Weights of a small GPT-style language model, trained from scratch on English Wikipedia.
Size: 13 layers, 10 heads of 64, MLP 1216 GeGLU, 40.8M parameters.
Each number is 500 + 50 x the weight over its row's rms, rounded and kept within 0 to 999. Layers, rows and columns count from 0. Numbers have three digits each. The size before them is the row's rms in percent of the matrix's.

# o: layer 6 attention output (transposed), 640x448, rms 0.054, rows 534-561, columns 112-223
# v: layer 6 attention value, 640x448, rms 0.0796, rows 535-562, columns 112-223
o534 083:502390565489521454535452505573384522512585570453466488411477490502470498627540590474521540450492529546535550476455556549419504479387560505559421480536545499558497531466484536506500460622522471411578435569507594535573512353515589476527419500388564526490452559511504450533538469438478496510490546530543542518461464497474470481567447490461
v535 093:434413537494489393491501542466511608540571473403455468424492505489474469499549393524517528490577469524541428475468420489471520504508576586579411521612492487542487564481425474453485576644360507521467460534541483523502511407447522478526542418531475461513564598424472524513505505563521406546570568450529441595518502490410473455441593576545
o535 088:525472490455498548496489511475493432363393487571547531514469473409438484456528569509455418550450442519482517588607546534506521490474412476483508466461586487532492480486503572476538561444607482535420590513463508522599583404519621472457376599434531530561460450418470510443496477506510580552503449503467487475448653545484514497468352491447
v536 093:527459475515525485487539431540435510536513558623515478497565530500461501612481495549391555498481430564575438437465531543478438431536505522508451477590565539568472552437497476487453474371529501424417510586523512442410481562449473534498474432464524377543488524481544490500435509554489566556524430499497475511536524618444472500543497481532
o536 085:445585496474537552403567510522519496447504453472427482515471440496525448455482446500564469538507409506459513544537506458504418523476457392448538432487408498432474508525482527450537529522494396543591545415485569546514468561495507566485532535556430545469498492578484461436556582505433529453488586497501631484453492427495591500452589537452
v537 095:482474444524484482475607438462418540511530561589526380506444381508480471505447454630494482559494559506498498497520477473543361432408468551498403518539534521558513409535427479493520601601474446484536498557506495522543537483544515498604450530565498450487455476517528594510482561466540563557540490509544487520455557568447495485473460578467
o537 083:491520528454465541499483533464581520408426482481460554571485576474487499445682621497470521519547357513448485512410527491445533443477537450459604487540472547443474572465549434431488426454594453416418458549488504481460454447533482494489488506461450507541482542444466441472551532537487512462439461579459497499466574479480513564511454473504
v538 099:545584589430427571512528468425583529428537529528447452539526540573446451559392549523555495556509522466572439526534477578540536548474412492503509529554496563520426487555539450569489462487524480523592513509531529491543504507484498468494580434493561413591517584495519474541463520514434442412527493502481484539466463419598474486515532499535
o538 090:412470476505538486510524485485403511595466513526531520569485533509515520364498552495439512505475522657618556561534438444404508491456596457513548474451432446467531500503524538455530412529465453408485521500511543486504573506517493476455522560525515516501558393516487434467584403370510507539507512527495487451519488448488501537481444490366
v539 089:524492522534514557391523595504515586498554546476496503493489588533425496442528490470443593446455454482473475460533448491499417418537517536486484517408432565537549522519430553438594512527479498466472415579569503456468494502471527407520586505428552464515502480523488506422475493527499484523467492474550508488587579545452442442496482630467
o539 078:478599420426438430471510483452503470448515509544464500493585417479517565531434536513536492574524479508605502540557491403523497520552459531499474513481554479554410549476427570517445469442543530431492534430363478422543427500530516538508508583541550595498460445384488474512525536468418561490626454518467438505492591505510560591470518513562
v540 093:430421505466511609513587424495493529458502486562560461465510569506487584539518499505504488687515408467426449521525545510493545431419523468531465506497529409525507539457515462484537472451513452534461517577587529524532470606574453545568473524528483586398532497426458504505558472468431548498431595422574542604465431490530462544456517530523
o540 087:553543555474444510465598539435558394539584490483482530489438463522421521538510519523454570449525592579522510443526557527560512556512452508466573508445512536514534480559521446498470475481503447392496376450556546380512565363548552488568435581494514565590471470435489465460500509509560428565557455499482509341505480488559537537487479539500
v541 091:504516420470462384564463465509543587474460540500481461506549422533497511503477493460533516499489486467510579589464569571586490474587435503590405503534516489502458540491554462559521487507456469488474449511558481425451492474508538465554553474613547448469527554568498566465504470491463494532513495396471652500516488484409440493494467572576
o541 088:494444579524490553468498472533441512542477423470452460439484482474496506478476431551510427508548456499475446520546430564453415556521565517434500444430488489494441519550521511458561525518566524521458474445488562509419526491545539513545519537460469603397532511591511449529543443551535594594473540490412463422564592565496555537594446466498
v542 094:537501565470564564499506587444486457480544590453416500484519482519542467516382454486551523410536533521595503419490526591528520566498498515499480409493465523506505464616538687473431405584576478482576470522489504520527542411521487533431491511459480417499438489533517479595518465471470556513487485558475359543505577535568550535498555469501
o542 093:512507485561503528485464430544466536623492526520514484590461524568510546465571509518486533567475579505446566569468428452437450535593508428493565571516480520468580506455524474552591597492477521479514502427500407580515432538541434482486516521545521426547522468500509491405469506547465519518537557473599539511497430469460401577466429489499
v543 095:559430486509507480410438474552504516540538524553512416482413556460541463551482456558459538482447457441602479493384475530551513471471549406553460442443528460496429486418451398541482620459512447390550566531574549441525541552550474547485518450525454605428410531502464500498426438548431431483502454437469581501460483428560457495488445485546
o543 085:503509451480450556501517525388426376451481356513521497491469413630525548510591470476570517550435473484495560518465596519531461401498483525486608466579554496548504571526510471590520400513469494501383500499486480513514501438433569466521438488395521416547528479449520497457607544551514473488424489446446377456538616529470553519583436517450
v544 093:587463537546479447409514606443498651535579453557548552532534360414585417436444535571478546491519561468421503483457421571591431448512486511424511581532552556506478399426484403496532540531490589527492473456426473563498533495524504470460475506490513469587501446495404520466429455567560517567587602493537471469461497537416520384602421570477
o544 086:462554480484522420544432475527445407470390544431445534407520563514435573519562541454554498526409462429460502491540521466496590470466470398464489492502501517566487523495501524563426501476545453498463484483409455434539404528507442569530448530407446528476521585517526466551552615534424429502438345541448508539547559515536492575566478567567
v545 094:561442558505558485485475544480473509491525506539544549519478420437535491555503510594386545542484526428419396462610415512519473563438449520489601559453474540564552440535442532533500493511514467587473545455421455525485484497496452480539426518500501422455388384502489495445512428519528462490612493468528518546398514564511594465533446542490
o545 090:542641435560464456500594455540528509438537545413524501523495520536446484512510532472527452469514431505531481460447526388453494364502495438445458518521482492519487502548562502447397417513520529459510508452548430490484470545510492536461553460553456567493598640375519496524481553502535465428480438574510518423519551474563490465481511497545
v546 086:521496550597487514571515510509547448474515450477477487464501567466509533504464423538407513523549379578491571539488525417466497542475400464381411611562514501471451512414456592483385434565514476388486531493486469459472536551575476485659580530484378574436479442538499527524488496453477490578427546543526516513491496454482496502504466604548
o546 081:481448419416520546437608488534556560537531516433491452563527450522426485559572548512564548494499559466490349478434511576483475455532545553615612392468534474518521489509468460458481563497529423567532468518541540507580474441453526510442393498511557467538499605410518501452529588531500408446494495474494473527482451576534576475504502436462
v547 089:463466627430510615552457467482534538412467504534509512561436513432484505566503512415479512482462488521468527569465477441369562480561428471564521431479491379501584456527446556411444418545528516487528575556465440381511457410515518442430510467505535457441542468517489487573568505408503487473488532427462528466561474495624494596553505494566
o547 084:479430478529516415492512485515496515647414569523529526490551581448541531466489477552486527562437584524520541459501515553505509535437478567508507500532479626456470573460633475454440547470535523513476467545520583478411568560443471526503534450532513545617518533550504564490456497535511541505500455558484516548495483466424565501470525496487
v548 098:444466461479479437574435421489462423481436423439487501465484562483403439433511525529570503448573447486523502488456542451460509591595429499500472564465452476474481441525508465372414471471477510463450550543491486489531533456489594463534466385559473489595575581533447553472488501485520479512449555552484475485552556467598544536549498450545
o548 099:499490501441551516509541455428424600546573550568469577557586491473551536477518461491331425508470630520426450557531420474625411501501479481516579467432541549515542561399590434519481543443577495509532508502527445451473404452493487483321527488483477444498447423455599520535543441412599544546523404509497473519553528509399474519471513478437
v549 085:537537588556478541493523437519457461482537491524525579572488428412532498506468571532491539533492578464501441435489479488475487446423559538496531545476480510612599458413559383619418512551530573476512546470440449515460440384541519463544529514511431545544440543464462480419512568439522554502542496571550477525366488499464566410468544571512
o549 083:427496486429525516436423498426481465512464452413418484423533589554433449450503514495506444532471504524538488502546438527456534523563441430436466493450514484430501466482354519454509471488478463489574466498426571541624513544450498543485439553456523474555618504580539462430487474550498415423471490488437557467549531450536551506564478519465
v550 087:494527457481498586477528458481521422515515468429512492630498524521506407523533541482468545490482543466539528452543444467509468581389534382459341383445464441498501481558484444569534456538500572512557506505426571584479443475460392602483515463462614475524422469484460590535506552479439518488502480555469517580458516575529534444491568528454
o550 084:480539438568530474500414503567475499463469565586534524497444453534505522461502415586560475519507436556524506527459516488564524480468529538500559468545542520502498426453428514501518439508505528470472461554520412538530548481449568479514541434514440407485561492488535357531436436539411508446453479467478421462436474420483562526528399518476
v551 090:506461446470474616525516456494460507453494470496599459477536565513516594478539491493479472492478506540477433527363493560561548472474524617527494488559613402494485524440398434488519532543532467517519489540527475480508535502512482476548494419422600510517526582478429521467384480553453483426533505517488550524494445445556367561532625409541
o551 087:423439554545398469471416577495528465466486515507375492488418451488475473526469461492462487489437421492521569472604528504527555571550453542517549467450439541468542470435554512451446531524493416486524512619507613483528523415481518461477486573522457466557501447579503545470560500524420492571383487477499497478532547547497591478440415534387
v552 083:508525592467471518435651500471550467407501527521451419449487472453531537467562531550544504480566518514407441468483422575542519528406409554434505476468473542441416451482514442537522629572543537471478433484575514534525504537473511520466529532401518605422524541545489508522551548614475390489557480461531565515556527484517441527467499469543
o552 081:443596410511516459519473513484421523442526534525539451454449508545441445551451565427492515499511431522401541528491580460535573545486624497615468541496450441498530512535498445522498438505522456445530502504517495478537570439595476546529456481491602448539432438399458492502500522477486438549465575560458401446516518428532579435446476491401
v553 093:585459593421580525557493528475452507469527611619466473478573445516497457420423493475523378522473536454522540395497517517609442536538412534484479543557477430523518495497521524549450495482518507350550456508542521538455508540554539529520478556555426419544491437454508482428465490513420513535440464501481554502591568490392513472490459621531
o553 088:473587487557475492512575510567578533537537463405481501563477480538504525618493483450462568598531471473519463582475547410463461520481591380461472500363446519414467546515498453432485530449478529529471497417444547514540453490497457507537519500438525589517477539568461487585623549467455465504532590518502574488502427481584540545456564479554
v554 090:502414534482479494510485520471569542471521581478536615517452484349561443534529493535608466490548537536493485495533514475470556485575496517461537547527510504551519533496518569515526428511501503539589508449460565524547500405480440439461483409555543513488520545560475452546472423508521495365501556600514494509624433461518468503510583445603
o554 081:579507437590559455518463434579410485522508470455503460476525523562532523546374537489438494457454558436481489506549497486561535527519480484512444452429511504487505513453466467543475484534463506556418558447477465520410564578439452521456572541452475418524437381421467499543409557493539535546501388422545541518440484555467471443461471447413
v555 090:562513513425445450569455466546554448523567504528563497502515469591467544461525565469538589468541506548576458503580534521509464499594469445508490491539448549448470415445530482517504522523543500491456515525446487476424507431522573394510556483510468455525607529590470562459480437632553497448411536500435485517480525406430501513504517492551
o555 080:452466388495491588527519441461482531509467508439482508534472421487543360560473467504461468575442463574601496465458507498495460581454560482518527445416532508459473441505530567501516437524427561459578578542566458523526545523517464557471504462506670439479555437472538504600581401404474550594576500491487549600561551620577513512465471469373
v556 097:499375457512405497520467439527510569447440555411452480536539566607512611583559420556392481563484499508521470509503470569447580501493499489564459419511654457507575506502570515509467443524292447594522493531498454488638529513558520495488534460503506528431520570479471509592443489479428480406520556486525461477516443491475445584558530485533
o556 085:531539509419449580463557561383484411517515459461435547471428512464401499502480561520524551475569560479453493481458506510601424501577474601512581454533407552500501482481477536474497502498592460463511465505608425448465494376568498442506430524581516530513501482529508457392532507563621503573470466461474442480504494519582555437492438455428
v557 086:431483534490549428569530517498454435490455411536450531561499445490550394532555509603484564528496553568541434508526578453389509538587590519526531533432479434527485462491398525446519368488511485532447522537474465554475495470472530543534427587496553452446521489496530476463539443526460419521605520496492503544517530518444534453612542452597
o557 077:535536460571453613470502470505486545553559558463522494494461509450443560547402412512443431410481507441457577511480524537513479478556407496509507440521508521628555504622546522515457579582450561492593567469567444469528515546508521428483568473555498523532572467547449573435427533597578514554434523497539518475531519546551457493447525519492
v558 090:546550434480430527481532483592621434590601568526510550494474578398523482515525466433476474513493462546547489436531454496401498472490519496571560465496564427489472541471600497551481476405480483479518547497605501510531504502443461498409572485527409536492445537529514487474482472442470459505499548474489454491471513484543487527453486435522
o558 082:432385514520547445483468487448414484507447432507492564530481495491477547572436377512460483516438555510500518417539621526559503463483468499408540471523493495498548460507451442459509552559453448573540497578405519457511537534466535505608472516498485440565543490482424506459552525558412534481521554400555595550458399449530534496419520583459
v559 091:447565461513425461487456514592487404442450426552573548466518576552502508515508520529411425550538409509539515472542510509422527392469555467549544412499463371493460530476465561401553386435471456471506490531444549429547450532447483499469490515558526483535555582462600533542465414442536542579475503455489423502511509533507493494559504530480
o559 092:504470434513503499502536489420452562499439546530435418556420467493520442465422488450575588462479483561527492523496572462526533542545479509457520461533533562547456501492553551611468474568475453416468585593516502425443526434472528432481522456433558474492536511547422422518587548539586561486544563535505489497511438482501484456400432545529
v560 096:488549484461440541526494488534559518453558500513547592527468576527469544582465469580532528542514447513523464440571468508420594473421480463563540494487532507443457547482490469520589556564484536485518451395543508534646512476477474501523541554539461565566562640502453511579593440509452543348554516466466474481495431370509422561532550499465
o560 086:502474396598502484508516458373496447448446374473473459568506535513552491431492566424562520540467516512587517526536518424610521463521563516454482434516489570549495530488516475469409424511465521534426614511390515531429590560508494529460581473499497494456490391421521482492470487441487542545424461548463504519480486466521459423462408562429
v561 089:489476474390427556636540473498528625445449525414522510452548473591378488525478503503434569491523400527522405533489476566593497418454527546496528496511444490571534506447396484568479503464593498478492526479555421484493441425602547495578590527536546568553517472526473537482518501551524376534493533524568585453515525521463521549538422452476
o561 082:576537499490558461380515534555408486591495574463551518492574425512600551424532584476568536514508521486506468524527442409323523620581502427512492580547597524420452434440566440362527564534552426505512388483415556536523530458507513479440465532489471444437451491502533456476453486477520553562554434521530495512494556560526501545486484517527
v562 086:398524512404470512501406523519489445559460524472533467456476596404540435502500494547503480501476531482545468498509508470477456477464583434530419450496477421518464564551493494479484458424589445496531506407551467542533437508606479498410465471502497432510481459495543471536429506557505487424474535509471492577580461527473445566598503483501